Weights of a small transformer language model.
Training: a variant of SOAP for these matrices, 134M tokens.
Each number is 128 + 32 x the weight over its row's rms, rounded and kept within 0 to 255. Layers, rows and columns count from 0. Numbers have three digits each. The size before them is the row's rms in percent of the matrix's.

# q: layer 6 attention query, 128x160, rms 0.101, rows 19-47,83-110, columns 0-159
# k: layer 6 attention key, 64x160, rms 0.0984, rows 19-46, columns 0-159
q19 116:135152135190121126139172060118147104076137106082183173147164138167131071163101101162177134091106174151129092145038172155126145101094106107139115069187115110086159129117143159170164123099144131141140121116073167062096091157050128136058162126151097136130157111133134140134151169126064126076120128094163117166135123120098128105063132178176121117118098080102145131152142090113170114142142101160123073146152114096148176141172133144143089066152079108101133098130134200159091152128136100
q83 081:143129129087186129096144163151128082112109084105151094164094167113087103067118110121075152136113118200159086149163111087154091149107113117111154064137098078095129138097140121088098160116141182147121174168077122115113102129156160061114103106135152118116159178135153109082114174036076145113125124155086112125100076069134161045087089148130127132090123079179157162155089124068134121117177105152063090132138090103107154110130106114126147121131090108090147117175112156064152161124089156
k19 099:130135124136148106108132147122161055114143162174133137197178150174134074115081069095104118089124156140120035168112141139120194138103162133119090120159126184134120082132135066136172154166119136145093113145085107148112124106059059150095154099146109145184125138092169103109155147180143185125118142127173150120126105146097141192076085134139103103115114086117134124151150114158181153096150131102212127143116106169180178088135143082149065146175132149096153152095119187133148185129143120
q20 113:185142150100148092117064089130130085197149167125134163158104112164194159132164103135099117183084106147080094148118085153123124166108150121145157076106089137100133150209178104177114090095122086127150117090182177170117132149173140093105141148114130105108069131169119128093111172189189096155106125164081131135094141130096161129111125150121165100119148190134155130104136204099167119101132135132096108112124138158103139089083078184142099140082084092171127108154177128125169113093113203
q84 095:200108152138198160103157121129121141155125131208067145154092090099112126143145129113117050145183085132126129159122165164156095168134061114164164107142093075152104104122105158140159123081156107118207110147157151154095130120102119132148150059118165152078123157113172053162102118150133129139135145147116147114100173182152090096080097144104140098127139145181134152120082057088152121161124120092119119156151130164203103148132136117132066159160149172116090127146148115107107084066183088
k20 104:105105159103119148148103123122158087136160108132139136075124144139154158101086125108105238096139127122148110105111144096151107173150183128101155109201167128141126128169145136180117075154153151163080188119114181171111106205113084069158145150152128164142092123055169177132065127157092177158144127113109116142135154082110157166133144163067165063163147125103147101177157190107073165109158102176095121127089140098138122068171136122108179118110128135149163121158135131089123131184100127
q21 114:131159118096154120183140141132095142160129161164107163120142144177086134123147102105063133046125145066146149090153093102132122173146083136178175151070122207132134114165102118124170081171169126089158140103206121111138112150091137093139178151126109139090187156167097132206114158143114114097112152136079134111099159143080122096101118115063109145197102082149131111148155097156046159139202144123123142122092131128164143116126139142152079140193117111108091128064131105112134108069118116
q85 077:125174130165143143126130116128093141138104117175157106113113149089162126107140186070112138123085142022155129127157120110136113086117146117175133132155086080141072109126104099152128137176138131116073175142143180129120123147160090076135124115077081145121133100139087111108131133087112101131108122174033166202110122174110064125155080121001143131075093095153180128122108124120131143130156113117152137127126154106124134144128085130077181118191137115094156175087131147180065110141171118
k21 100:128124112129130137129144081122121129098104122125075185138131185166136126132131065115094092091172099109093134080098127133204153136169142114122166105149105149144098109207044128129141111110174133128114138062153124187150147142134155139075174084175092149112147177056114119154155091134146172101139192113085086070137106135090062121135156141117105164140111179144102127140117131160184069131076145126090110152108076162105092069108081108117103089127131134116102147112185084155143129078096068
q22 116:163154180186157171106103144159087100069092085152070098151130137140113103167114152110113142098159063154122155081121119144094116054164156123108111135142097072116117153147159126075141183117109103132149088109141162105152153164062142080092089149127129152136123131205178119124126207112116108185099118101130119081099095120115116106140179178163142129124101071203148149149083112080105101138154158139164117157132165165193147193108109058138159118135125129133163136117102134111076159078147162
q86 084:115155121111130119123083154090146132104107141167120196125127113099150157192118191162161124120176120106058162167083149204050138092173110130121169160143102132123137106190160130094094179120109128182127124108107133174088124137140154171126206098118150119137117166060156094156106111164097135131151098083114113152128151083110074124193085178143066080153075094187125113129084143099126167130145133122130139176139138157150139136144105091197166150201110148127140180129137147112150120151091160
k22 103:140191077059156157082071134121149088097074140120094127141173080089166150125109119143098142104154101146199132134137074099144098184120103140101137086085140094151162120130093114126142146129127117128165103132137134141172148172120148084161079132139172109169169089233096115138106144112114096127120191142091127102121212101171155098151205096153177122085157076150130129112172097168132120158155135104155128181080094087144147111131124163146123122127152170131108100197071169137129142154161149
q23 111:119125118164074120100113128126118125115128041079156162065197103068099121096121185104107131125137120146132096084146142164090098140068162164102113168140095118132102153140143161110054130114161161122143134124139121125135174125145075133169114134121081133144116165139137174085079116152142134105114107157117143136070138144109111120121133106158138060118091082163102146083076098103133199205135113084113106092165179131116078114146147132110090086120088150063154055142093135111125066196197113
q87 081:143130129119062111116130128095205124174137104103169123083159128097124187117148111071131099134152138140132118149114171110119138117139084119121132115184153100113154158096112119120122124152091146161124127182152093138114109128080113088055095081104135120178146192147191117129065117058161086051168193111146177167110137145138164076143141227100125100180139092128104113126155131136159072153123146094148133147167197136107143076141099094111074105049172124150129108111166115140120123149146089
k23 095:125106152122172120102132108131181134146122129173139164144152158066146106159178133152138136161136124120190093062073168161203073127096095186143110150132133134121043150136172171103070161103112080152106089125108112119124145106105124161173134092147092160136110070196141152059113136124105193128102093085086150144173090162161146117159140147133110084100154197192136093136152124095096128152144107122156127039142151109154136122130147140150101066170127072123122135145100174116095141148154089
q24 110:109153089120137123110143122128148170111111128099124100162169173140139081129173099073164109073139114189137096143146115144108163088083122074128112122184127126117143099131112157196161143138165093087095125188139083108175153204170144140070141120062126152169138122122125168121136116144106139135091146184111121122128095115095036119151073180107136106090176093129130149083122140100141083159165193051125103165150119113118140126065182149138073150092144137190135127140061112075122097174127131
q88 088:094144092039077161133098151123092123109117135122110168183104117187071187160148124131101170061117131109175089145100102132126161084182141141146185117189125061133135095126096147131138110121136116148136068126123136170117105186099173162121144181138136165174137109149081119124097145158131112092122131162106161136151167124117091086152109153141148103098175107085072081078135059174137109157140116079109104122147141133179171127128159159141132111142086129086082037092105145079132145182094106
k24 093:146161132096150104145158096116152152159126159129061151170126145108148140126142098137087100101141172157106101163078119158141148114194107104133110087114144106108119132078161166201116144131134112148071084173165112141195119102115109129171131073144132060153060178154137185227089129116096112145134088139094129121118089140104106128093130175145142123128155191155190212126117134151139112145149187142137125147103163154074149114124164175132088144120129055064093119069152128149194137125128143
q25 111:101120156166155163129144143095105127092106211045123143104196126102121146061149072130037114132077157136185170159113171155119173130144120163129193121178142154129150120151168127148099155152110117097111154186127192107154114107006202115146102102152123130139113147105137146160160128123126118121108112183122117087121130113083113109133124078148135112147060101116156135110176127154126144091167126102148163082149113131075164099171139123141109138142108119119090097081114107138104110101095196
q89 086:122126123135112138157081080054137066115069162126163134165139136104126094078094094123175143133135153188162142136103146138158117061119147159060116088131103129108093152126128134093104102108116129100091120157128105132111095070136131138168185137072110153149091191085130104137114112142183103130098164116179157114102102136095112118101138093201123085118148171096113220128167138108137127148111085139147141079159135093155137036129092145165075125152088082138080097145093083064072085127118142
k25 099:141147104132189117114075161138155125097178136120113169117098123155101084149085136148130069058107063080092087133124123174161183134143074133084103155190072148156114088141121147116127076103128149161116158132097181177146109121121142152143158073156192091119178113137086125139174127183112141170129129065127149107127184161108157171070114135159215155197122118098126154155124165135097131156148163139130156108153143184170160146148166195101185111164131132120138104173136124157140128093147144
q26 129:157154143080196109099143092180140131101104110171091083136137148191143130176149117107101161143179128174121160100150119132158118143104132173159119133150095135152129084159122130116124201141161130203063206142027158148149144128066148169139153124095084150172158155109085143083118116159159156141086123149103096082121104107130130184138175146139178136122161143119171164148083072083165139091143083132127129129137097141155091148145100168141146080170152158103081122121067143146091150076100164
q90 075:138139105125192138131172127182079196104090119157132064144118107160125092143185156123115160156097199158163164050104141127088117169142096149148109096126152086148142182063134120114076130157157107160134198109088181137138169130086136148091174119131114109120154128149072047118137123106121140062065090115154154110119154191162129118171143083194135177127104126069150128133152135141109152135115137185090151132133087164147116177130083132086106104144145152113134145108078102159085137150142169
k26 111:144127061158192107074145077155129171094150077125111109099159142148169083147159088132051146112134116157117149143123090130156092137129108119147075100105118151154162098120061155167091130077124133086126180097093173082115193106133104123086130150102080162146150137154126126101122138163043133168153105085105119158124146109145164188129112148095069113121132125091125172088144205110164118079143128111166140144159096119133143108094125163105169108162127127198107087122100175148078197165146185
q27 106:170069143157083132131157198064113102167171074148064159121104114122152115104100122119127123151097140130110128156144203167128120163141045086141129095096128122131102151130100144092119136132164108159110119155186107167135113070053120111154081082124105163109118151114130146178157106099155074078142190144125121146137149133147128094097167138200116155099107101107147119081137143128118117169173197192106176168116144112053108121157059122141116122071179122137128140169123066148159107139143161
q91 085:132121088136146092141127153132166119152130132093127087101090118156082148085058133134151133156108131159102142126123180200054140106174123116112143109147106109100083115121174163134179139061084118141178132152168152100158175098122114183159080106149151105164107135069093145111142085089118146068119095138132108113184131173087103082108185116092163162106116116140144133131165142154066079170134142154080177127130124095135091092190116170124122189111095099148172141169080103208115155179151172
k27 102:067116146095068164148101150079132123120171094123087115137159095063081143123142111126145134170208093142107140100214102117175137138127113159060158117161154140070108197115128118120073145110160152101102079152196157083098153145134115166103135110113153141142092105142074092100154148105109055085107128127109168130123117119109152138082122121126136143149118047124198161127093149119149099103108047121140120115135128147134146180161135123092105063128121142120158119109149116214101071103099150
q28 113:130089187149140175138047145155126066079107118170118100106141141153139115146116179161186087107102144156115091162120163139109107124128157133146119113031107131166124171129167077128133103133111087097141082114093154182128110118106121163182165151193166176192114150107112115081121113175138124152135160199166113084087100137075103085186159098147139148151143115077143164093151223093136139087171180098169125118100107126125104130105151120093098136094152127177133139088156103114145107106136169
q92 081:079106135087141198111098153172117140137044140125148175119148158116156097186099124111079122105121158140141062118137126104159151163180124138126083108128133133148159109080044092128143143119171146130112180121132104132135106128136130192131110149127058186113112181137145113104102159063142126099096126172133142132137197107135102095085126084126145114133200181151181118130088216124122120116072160165108164109094080076095156089130079098144150165092098078059083127151113133143129105129129127
k28 101:027087130096123089110092152112066094121136119128132179158173100114145122045124188145162107111124154109100106127156121185100046088163119185139118119194130084118085102119146118097107126127125118134112090147150166185101106172188130104161060193071186148144087124104134128152115085171088098123133145153101121150118171110133156098163176074138112167077152122086133153099134157132144142144122194115151143069128131110124144148140135095090136138122146150134202099172156148135132109162109181
q29 108:094103182189092113110129146103134174131136154094160136116166143127113121074176137091149116130082149131082083062130153116113167121151150171085122136186153092148088192130163189098153089125133115146142136162094154166105100156131132145115146144145103108107048086116124096085095145126133141186167132137113128164125104065150160125183164142183141099093187144108129100130120147042130071149138097047134107125112155124149132110111104134103148086058146115141116072084118157104138125165054203
q93 088:104159114140160109165165118138102118093100142089133067156154050088151106119137109130104069117066146076138097140123052141097139124089173163116080110167131125172127109110164197180148171117122122110096148136118109130152134175158107128180163147124154124134082101127121152076140135089115115155185093180086104132149122114107108183083136142130210066087132113089136114099161105103148172150152167169120145135134147065138113129086080169162145125101192081175185142088077156140068127165159130
k29 098:106054132122091127071158163129151131162181184093145151139167129118129149059100147093142176098107164164165197142097130137138142146113163114091104188093104123066108123115117080150101091176067124076148135108140109119152159155169145093092106128159121163101029101173084127127116098172108095084122145137129103185149113208163089116119127153129145091127147137099129099096138073122082170078156075109098141109122157145148052092171116150114084125109183103101102104110112140127142123084104143
q30 112:193084125092127114224113106136085109193107110100145151167100101113149133181101139189116202127135103105128137084128096108153137171077114165172122116083118106102138157150187180127148072105184136124155131164148106074085108123144155119137130141106122102088121121088186109177149089102134084133119108146149147122174165145172101118121123079114101192061143175160135100145115096150105126159167118112066078169142137181116153153150125123150167084077091149135138042157158150095111169131151114
q94 085:124041127071119120158093101075152097145096153085168142102163120085113137075085119138191178157077081143162142110094144159182138153119153151139057133160127138150097143152144183097089041179142117134099081135179129138078131076176125172123142082139156129098162157084114100109107152112175121105138161087167168112115193160152102112087137109103062140150109109067164131109162148131155162082110172121112169117144145142126139155136080137131186148108128111106176125116167085141125135157181152
k30 096:156161175184151141114178094110124115114118158119130105123103098153140086088157112091102124149126194196148168080180083088136112175094100112130159168146103161086089124201116070110100114139128157119134114129135087064105100144025125089095119133147178095142155128097160133134143083172168107184127139091106089160158116072126077122151137083135143140112107148151158138142050139099105101130151125173103116147168070172126124120097130136209113092134124120058137090184117084134155088114143132
q31 110:119111121115118128138081177183179154136109144167136074120089116160060059076116151091089166103095186179080143129123121118151159160162068123178135164149141171091140128132112142100109058068117119171152122128180075121159153172117155152142112146178129144142110172118058158087136164131157104085088128114120131089142101099079099111129098120134176111115125101190174163102113145188178143113148135136109147137145117125150113118122142101152124149154193152143079024095084131086148138122145183
q95 094:156148121106131096134108191136169148130124130160129133099161161151063135087160142116104117086127179134168117178095080135152088165111072132192109150122154235105141158142142137082116006179149094140127142075130133077135154227117136150099117137134128165122158117103175168145167144119114093133146166108171180073149155121101114144124163099130099088134125106172132171132129090084098137103125150119125078131113060109162105103112164129129111159123160117153077105127109119077185137111172102
k31 103:175082085192139116140132176148118160116099126186198134144147100137119102138173077136116145145091196158146138107159155198147127098128094125136205185165135129144184136175162162146144092156050093079087130189164190135131158094115090103155176099138134137109136134156113164217113160089116109126125149123084121094118145171101159145140161159130167143150126108107156142116120083161077130123097129117135141104137094079103085098134139113155063108191161119156126064091157135175110134133120087
q32 120:132092156150141163109147147099094118142098131146092127114162161115147126171149180142101139136096072117123131109064120143089137173109101124115121111177116097119099112114114082099134155099122106153127111106248138116077141085051112139130183134169091136090074102170171117128131130128125149104068112144116111123098127161082079175111129087082156137128146125057174139135099119102146135154156171146197138085158090102179097140063159120118108122158108141052078158122061131133103151155089037
q96 087:137120099153100105103149157117122089133050171142161121128076097148134116148165079121220076065065110143128113184116085136109109048194090140146131124157095138144110136114126125167130123138106185146164052159160157104135147164107088108154175131142117184176159146131139186107092102105145112116173096138138068138111182182120161145119154123092118196058140134130087091112097139112055144124166172108135100102155138109106157136130124132138102178136101135137092131074138114094102115137071086
k32 103:084141173105153144057067061133118091188165191185097118136159116157142129133160188189102123055106123190144196117093153144108130136091115136144213077112136071123132083130072114128183090125116059096151123104161153158113126133120075160062153162116151142089082096122114126145156188139143126103078100148080108129117138134111158148122127080137149138118169120094107115094143141097135107142142047102162126096139115131128131124135099125144164145160112141157141164140121133210163140138090103
q33 110:112128095113095074167108136144174119123156135132076147073081125139146139117159140082145131115108166153164127133218181130063121106186086124065129096159112172094093159106143141153179100146069185177110155101177161105154163187153159140166155090074122095159150161163057205179162113112140156141141125110129133128152179172077105169119073166132152093134104156144166111137146089121137107100108083102083155115160103114153134115121090147102167157097094076102130134099136157081127094156108142
q97 084:108127089153175099165114167127163179106085103083092161070079097072180112138129113099121111153126117164136129139097172155092114080166119112090059114152112109130151142119068091151076136109151125123094155119113142134143065134160130123126086121133113142047147164109144129107187125123136137132187099153138127100075140142164097091124065149111145078127168150179123171074101161090153103067184085092115157123160136157154101079127064105161108128135145075122100081147189145110194117180143084
k33 100:153131136098213162175140157063171132117104168123109123146115123126111134150089135075104124149117174102124132114097166137124164106124111142142135116125135151111167156167155115114204197140124116132118153136139084157138085128104201100072141162165066098161120158112069123140111153167115096143060104113131191144161156118113164157131108172067100130173090162152114117083141117173093123136114053071097124152192146081118174133128122109055137086103069127089157108151086129169137068083085140
q34 117:115095169141111127118128194106146126172134135152122125108113104155127113098118153112147136114104107132088150168110138138143121123075118110087120108130162112178105148109165129143181143060101120126180105190219131154132092109133161094146129093058164118121119150151144066096108151150124114132112085159165051244120104133184151163106183132156124165098181104116125123211139118113157122152146111075116119081159136141154115067119114147089217161116135124093154178087147151173117152191098141
q98 083:126079115114146135107133127100128122128059132125118163130095148109140133113146141109099092103119098118127104096149198141132087090091121067100148120142066142086144180094171119048121152077127085126108112181211126135140142119165159151097134141099079132156108087119092136131109144114118116132137183082088137167162147107130109133141151116069112167115111181115149144114172094188181046159123035148131159178127097123126134054137135172123120088105111082045113158160115085096079177162131142
k34 106:076163177095039124152147097056167125120210122134149190093093061130105157160137128097139092139088136164107094158122164132098123143169142092095156081065118087149137100136130115082132112099061146123127121102138174058105076138149120164113124141155119129109099095172108123074072119168129141105096106136148096176075128143136155142110156175189125135146146102111124088087101157135114133126107141150124085149066149173154149150069134094137200172143115122114137170115173155129116055131113171
q35 120:100118127160117075150097097159141099123143143095135109111144119135163111207066085071116161097181158166086104103153141118109172087103158088121173134073169167092136127152083111098123187111091116113163131150102076111178076133152144177087112167101118099125146213199151116116113085108120114077103148152144109135111138088087143094191123116130173115105187168171163119088143144162095133160210147123098125131135102146093137128084140157121094124123083155101134067134085123158123137098055170
q99 089:143063125115091137117150096130155079119169137101174107048157097091119118178110093131151156151173155125139097085120124134136126189166210096159134165168167143095128125161113092145144164110112129090212131123152135119193115066181131103185110138148160158087117119072144132134137110167125114137129106084122078081121077075119167088130112121094156119125119125125119079112123209144123095127170068164154163214149128152143126137163110105096108206100150105110111175131127112144103180076131112
k35 105:100124089145171140036130070101130152097083150137128089122157082139167140184127095145099118097146094151119120121149169177089068151136174060113083095177120117149123188065138097154147131097135085090078133106154106146154108140143188137162105102100141119059077141117140118077112111146115090165131100124080113160128087170157136122133127137087165100106158049094129117173051118144106166096107148167054114133116134112165108119130127142164085098121105095099120105110055147163165132110114073
q36 116:106024159140098169101093145174156103112093157137137087159090134165170099153108159165118116125135138096137077164076142128134189148117146134146159144178185130124113109103086073165130064135093177124170102135173139160091096143130094094147089116146084121175124099118132150098136080128050115087122176209096104133164147105115149148152147093067121128126113117130071101130118119133115155152141172149110131145131160144096124132162075115104236168155103147138170152082145143193080142101156130
q100 088:143084196138192122118122053137153066123169115154096160163133075153098084075169123110135154061202162137183117137101125170112125086078146105117079093179092108150117078083059097127121192141129151112134091131120172123211107143104172140111092159111182157132133084115150197119140144111144170130119120132111144114109149080155105178129101161158105122125117137145077115135106160096140109096137104121161176132142138148125157165174124133120163083121166111184132056120093135149074133081120132
k36 101:121176107110151140074146099085102082140150180112184165156094139112130146109099153179078137117066118083097154132133084097114147136153112087147120176121115155155123126171148132125140093162114137144165120146211129178096107116097108151098124155105089155108114164145164100090102129074068092083078118097125126094137178135119118135154224097153144118146128134128149142155084149113135114117134183117106163075068200135181092143154116115137094179136087148172091081138114034094056098138151152
q37 116:067115243148087123101218149137124166162236164112129118146126134136200128109128147081147114138094144151128123110124169189144102076168130145155142133086110166069129092139126177081115083157104105170115072136164125120089130131103096105139135127158161116132154167085129138160067106168220143132065105101110118093081141148124134133100135194104122137111079109095155126149137129116135113115098127107128097135095118080091097107139112112110129146139100129086178107129207090114111139130104146
q101 086:104106175099081137110147164122151189145140154084132119128116144134102094087106163077167163112104139148146112168135080129108192160089145098102041134161148140125078136130116145086117114182076154122076095137178141078125054128051111118115135154156127117154122143069104127134142116166180117121112097123126155156132079153074165055098182192175106121145091084120147103171143134031144185174142143154124097137114132106136152081098129127097122093087119085177146092128104100103110095124133097
k37 103:096113129142090088114077137154115104157166140117150227129143120073108134133113098125153147169094105143179107088154157165170106058145122131110151121137155191144146055138141091102110134117136119140187146170121171165152134114229136172080164153139154185114147122171208149135157156118129111141136136108184177150190171097113169160092148188085134151112118118085161132156101107149192137157154065089120139116143128114129142143115146138136170112106112091097130209128125159104146117123058125
q38 113:091111143073149165135161102130202118081140112108154131110109151167099135127074163118101191141066118149129132135120162128110091094122185146166170197091106163103143092104126114109102123088153124150120151084127123088090080149111123101103149209142050099153122140135119135131135123234114137180197083128130154175127136095106095126124132111152111139093151169100217169090089160110131217135117073120151112124181128083113146080142105154117162161144122151086109138144135138143136135136057129
q102 085:098111101142126152173098173104119118124133160143186131157100072204173166111090124132196131172101114082082110181177168121106112103090137120142151168120173096149103122114145120098152166139151170117195140138126135089052065145099114064104157094123142098090126134120160195063167168132073160141148137134139135219123183149140152188157145110111095109117182136160150115127108114083122149059134140138092112109132093127149153110161127172127153127125103093091179104161149119194128155154098095
k38 106:137128134040168106119084109133132126118131118128163133114163199148137108119137145106121117182165158176133119116090148114077092086119172081190099119128141185142114090102150094128096155170168126151090162088185122120140109112124138143073201139074163113122141042110170134137183126201113098130121095113191135124117071115147125159184113192123115151112075119091117112091193137157081184166076089136169118133115122111152106075140135140156169128171125143161104125108128162069095139158162095
q39 119:159129185222177100112110138140119092170158112143139149120103134122139126142168122107111093061153064131102086106114143111153125123158107133109142114180130152176192115095105101120186187064143126177130152125049119221114115091170147149141132130111102129088069140095133101133174089205122108179148126149151107064093120150095143107128153104126092202151133070125193151106111119183110081148131099189113096122176137116146162125129158154127117169114115111073135158135113136106100150122104163
q103 091:160174169175094086125058179142128142124146173109134163136102148173116148107104115150187104085139144142113090153105126116166178159062078147158123130137098113076135095100117202128132076144141160133120129123104132139110124178108131186129106140133083136130142083084112144125121094137144093098153135164114165148151169192068063128105187129133140149157059125209097136135171106112141106118102097092123109123140149055097110069167190127189170087095110153159123103123160166125153077120079080
k39 110:119147140114136095115127157115171124127159097162131091083119125154125142159161146160102140103101072157090104137195070154107151116154124083161173077128168127144115102123143125144043096096092066143168069173066062116126135124103125154157135169142123071180136074163122113177133142138067134127064134120106113202164070104136141155168171138135088152156174128106121145128181149113150115123113094188136097135108135133085132124131072082121116091077080094145151115186077180127131200132135159
q40 099:114081107124153097137093123138110137084161088092144130162100171098141142079094124198098100156176066153031099188102163089170151111080116084142109139113117140142144205118120146146103108090135151081114149181148131119098073159059096110105137172096082169120173132146114133167126129104136142133141133112153158132117161066123152129176182171172125094168122138085124167109041108085169129106118100141090089173118128099173171117120132147072110141166169113118090063129111099167149104133135130
q104 096:146105149114132144117135105052111159127135093173079135135112100139151104116129164117133055102105155096152168082130113108135120115137113089164086172105093139149127179190058131145100104202101162144081099135186157114155115150189128109169125089084141142152149124112182164135116098102145161189154192159145118145081188155161072162170152162178118096084097119139104089135084125124144123160157088094152139122088130151178127142118152076123147149174221157146122168100102069161089096161137123
k40 099:088124100074121098053147140125081118114159165062144117099175170124136144144145150158151099153203110116102106208126116146117102128153132114093097141136146096148169173127137170166158116080168119103150141131172164171118109117139098161169140121165073155160113116138153102148082153186176180132146164016146082127128062089112182092141130133165044137151186105088104139126131098110129130177099151175121120088114064137131126100140102178139099170131135149138144105146098080110118081129144128
q41 107:104181144119178133142091093152129164076091099138109174148169162118187106183170133174106117162127165081099171148142137091122057122089168143120232159129118102164116079123057147105111135135131151126116158127097139148069128145079145083066126174221120104133082082166099179093115086116180150089118144089141090112088158090104109135117124173092162130127182134083145150097082093119155101158105112100131161115151121096114139120073132147115091133152125113120101116090090109168126153162084136
q105 082:120113113157119096116122099129084124086133090102092157008141210079112167130061113129075144110131155169097139084109129148096117160126153053128188145174100124082135112185099148052151141116089112117111115111135127165128095154111132166161088095148100045118100150132089101178115141161120103128096177083121144088144159093147085073105101165091078146170119139116159169145133117103117078110068074152125116141141136124096160149138139132099113135111140140060109140095122151105077154144160169
k41 094:100118155112153114126110165172118139107106187145147108092165160116118148138224119125121108090158133111132114091091160099145104112131096113129133116095150121190167199105120004148113163109139125101128160079090176144132171121106100067149148138087119146133126118122121127080104128130073197090131166115176081145140127111131211143118103141096138106117148107102159085089109124117125113117147109112157098068191108089148171179156157181151173098143114122162173144079190084153071159123092154
q42 111:119180137134140116135168103160137161133122123212142143162105110112145100149130094135138103121113143125068116153113067113165095093121086131122073155107091099111112112132121144190130144136177164162089187156134230108095084132165110127119136113132145161156118144113109055110157117163138132122117101146116133115110038184096190074127134174162125146090110057136124196140129133187094137193121163142172106181120172109097102129124158139087101141216143096102143142180165117115141124149096068
q106 081:094098142169147049167131059102113104114159200139105102167146075108172167095128095107104114125103174072149126106170128106182142132093120107151057090125138124145135125166152150145137149107157159104092201175096143110125104080123104158093220117150120115111068118111141119121125187147148133126156099144168115118170105200078115162202138141113127151139157145097144198081139211128122102143180122187150124147129137107124099114070144139135089169151121137160107091146109110137106094161179128
k42 100:092109102143149163179186138138215124153149148111177174146148172099117067148126168175125144172147148143120154133128139075089110150133071114134119111161119110147120141144123091196119111185132089140109160149103103084091180120143090128128089101111097131139165104101125142067152081113117179155092073129157115191069142121068091146074164182120136132030176072125111131159192082158155089144098150094079111156134125144126165107111103123119192172126107135125111154166141158151111123172120145
q43 113:135174107107129072044160089121191027073165128165153155147098080126109131140084109170181147120097090171091146102111145095117117145132178110093160093135135097103119092148094066129162089096180107159184086082094124103132095107119106089151157146122136102118178126106155116145117196111147125112099113192116140123118157154134125186110098160133133136078171076151105182148141146169155089151129120184084169139126152192105117169140133137117175119107123133155093147131139058182146095117124101
q107 094:064159114127088144119112094121123077097082105179192082124127136138113112105116109188091196118136201091128106095131046153103085169090106116111142136132159142115142123138100110064098064128090167109119109093124163152089118104099134066077109186157177135091107146123155086130089111088108117076085160110134158096128136117118081107107196120174153109126152078108109098124140181157119139163100088163088134159174144129134130123118086153145079111116148121088077078145121097181065144171168134
k43 096:163136105152159074172162122154106095094146129132115152158131085131175107083090125150089126152185106096162145184102123082113152145074153158126062098117170156158079086191160123158093130097144149152115105187069169095117147166124109147075184108112101177122157153132148118105108129123166136185193105186074103121081127138132128117226163129146113150105159156115167115163107140129124146097154154210121154149118171109072131096123168129150136113111067156111137172164131119201144105102120159
q44 119:134121093193159153107087126132174126129122154168147082158101059172160109127113181127126105151149167117160134143082151090112122121061151114119113105150071112160184114162135161164118116132119092124159119100134150094095132101099142169111122122152136130083100122126122135151126093116045154140158096208111110169078153146094125142136139080173192187123157144087091102087134222103117163191139108145104152106129166156149126134096101124137107115185157186140140129135076155203185143216133147
q108 075:100122084146148126126132173105131088136164085148146121112162137186098145111133203124140160162116134168094136127163108124076137122060140083142099120107141122184106112107116107134129072082108134096139134090203135101096113177122128172152134099147132084207098094164109064147141182106148102146133112133169081116104162183144088177120131091045082123151122105049117136060097169127167136125097102105123175100101080185155186170079094154093147145121116110119132153138116100183177150122163110
k44 099:071129134156111150078162134162095156094142091162121088134068090137145113116084118108206094101072178144069170169102122127110112133114133131140067115088109147067158151127129090135132153108146073123089099149149177132159144109108118099105128095108138173148108043097151144068125118121126146124094123155107108112098101112121138132126130045181151120079204098060164133118130201098117133119142064113143104087051176143097110115055122136105190110114142149135162129087142117130108127141075096
q45 117:116155098087132135096122184152138123151145132147124128204138102095097123135130112136122201059139117182092145134162076085157125128112142117155144153145125096101181158082146149112079169103061152148091088094183081164093148141129093120095110103134126197167126119127091154161083132135075146144152086143070113199137154153115120128184114138156139132162119131135129158172135157108163129094065145125149172114129186150165126104181144190118103109156129194197198089090088158115081138073146138
q109 094:153103140121119072140105173123075179091131174169096100078084134142124089097174144095121159176112093098136140110108149124169108121111093125083128141141103085104116133081165185123091139081129116098116093169134113099140101039135100140167132148134117127120085159064129126089137081143094177146168114156143108190152108147127130111164114142161122178087138139200157110143081205099165105101201098101125147111151173133071086128161093121133115142201143156141163119147161174056107144186092145
k45 104:209193092104092127101142132105118120160094125123177168111144189104141056125108110163122155115097129140098181092133117083134122110103099139111126132079173124157155108101144098084161079114126166133096097150124099179075109159185171160055145126110112157097092144190043138084159176066149210164111099145154123120109100102140140133148121124144142150091155104136100145098124208125148127129111126124089106106108130176127141098127168118138099103106167102162125027093150124118148069105162119
q46 126:155120166157106138113115145093146119122076134098107167096203125067129099146076153126136141153154141102154106128088152129097137145136123186080088159167130166116127187160135121121162129145190174124135103109118158072155095119171186175159048137130162120123135120185084142150089165101204124101129132093107137096165151113097155063069136144145165091163163085170102104158138127150131142155135066096111110132082113149117128185128151131163066137123129130099163193149163105152186104033143123
q110 085:145160185180123149093130139144135123034098183142127181131117118161136123096105097124116133110064135134091104108146066171120112097135116152119063127153073142104109105071123127106116132164149078094135110131126195144114082155121109144127132127130100095168133090081052150118164098127147100072140115093136128166074162103051139113127167105135082138114184120115122145143108138098151093030095149102129137104125061134027144143062089166110114068129117144119106128147145060131137110138135147
k46 109:121141114154147101116203126151140102121176093100135151173172118104108150113102091123099096183176170114179156142164137136111211144176147132084064128170134154147103115153117122093221158147075131113101110137016083109180165108148130152131120160084158163199130131131145166128146092123145154111117093109052075142151144115118137120131095082097135048153124111109129081190135137120097149130115132092092157131153189114131133122158117107133110100144114130200134128132196113088144136094149106
q47 119:136152097172115128099110111103129105128139080178117099103103104128118127123153125140124176102090091210141172102150108131114152067110108143120083031140139102118131130085173168124143087064134148141118107191081146147100098149106112119167180196133138129137123149182132120133086153153099147144073124134123134156093119153110189125102167095138153136114168146149126182062182137101172161122225175150172157106138065152107127142126146108161153125116046180116127135199118173075151116138123142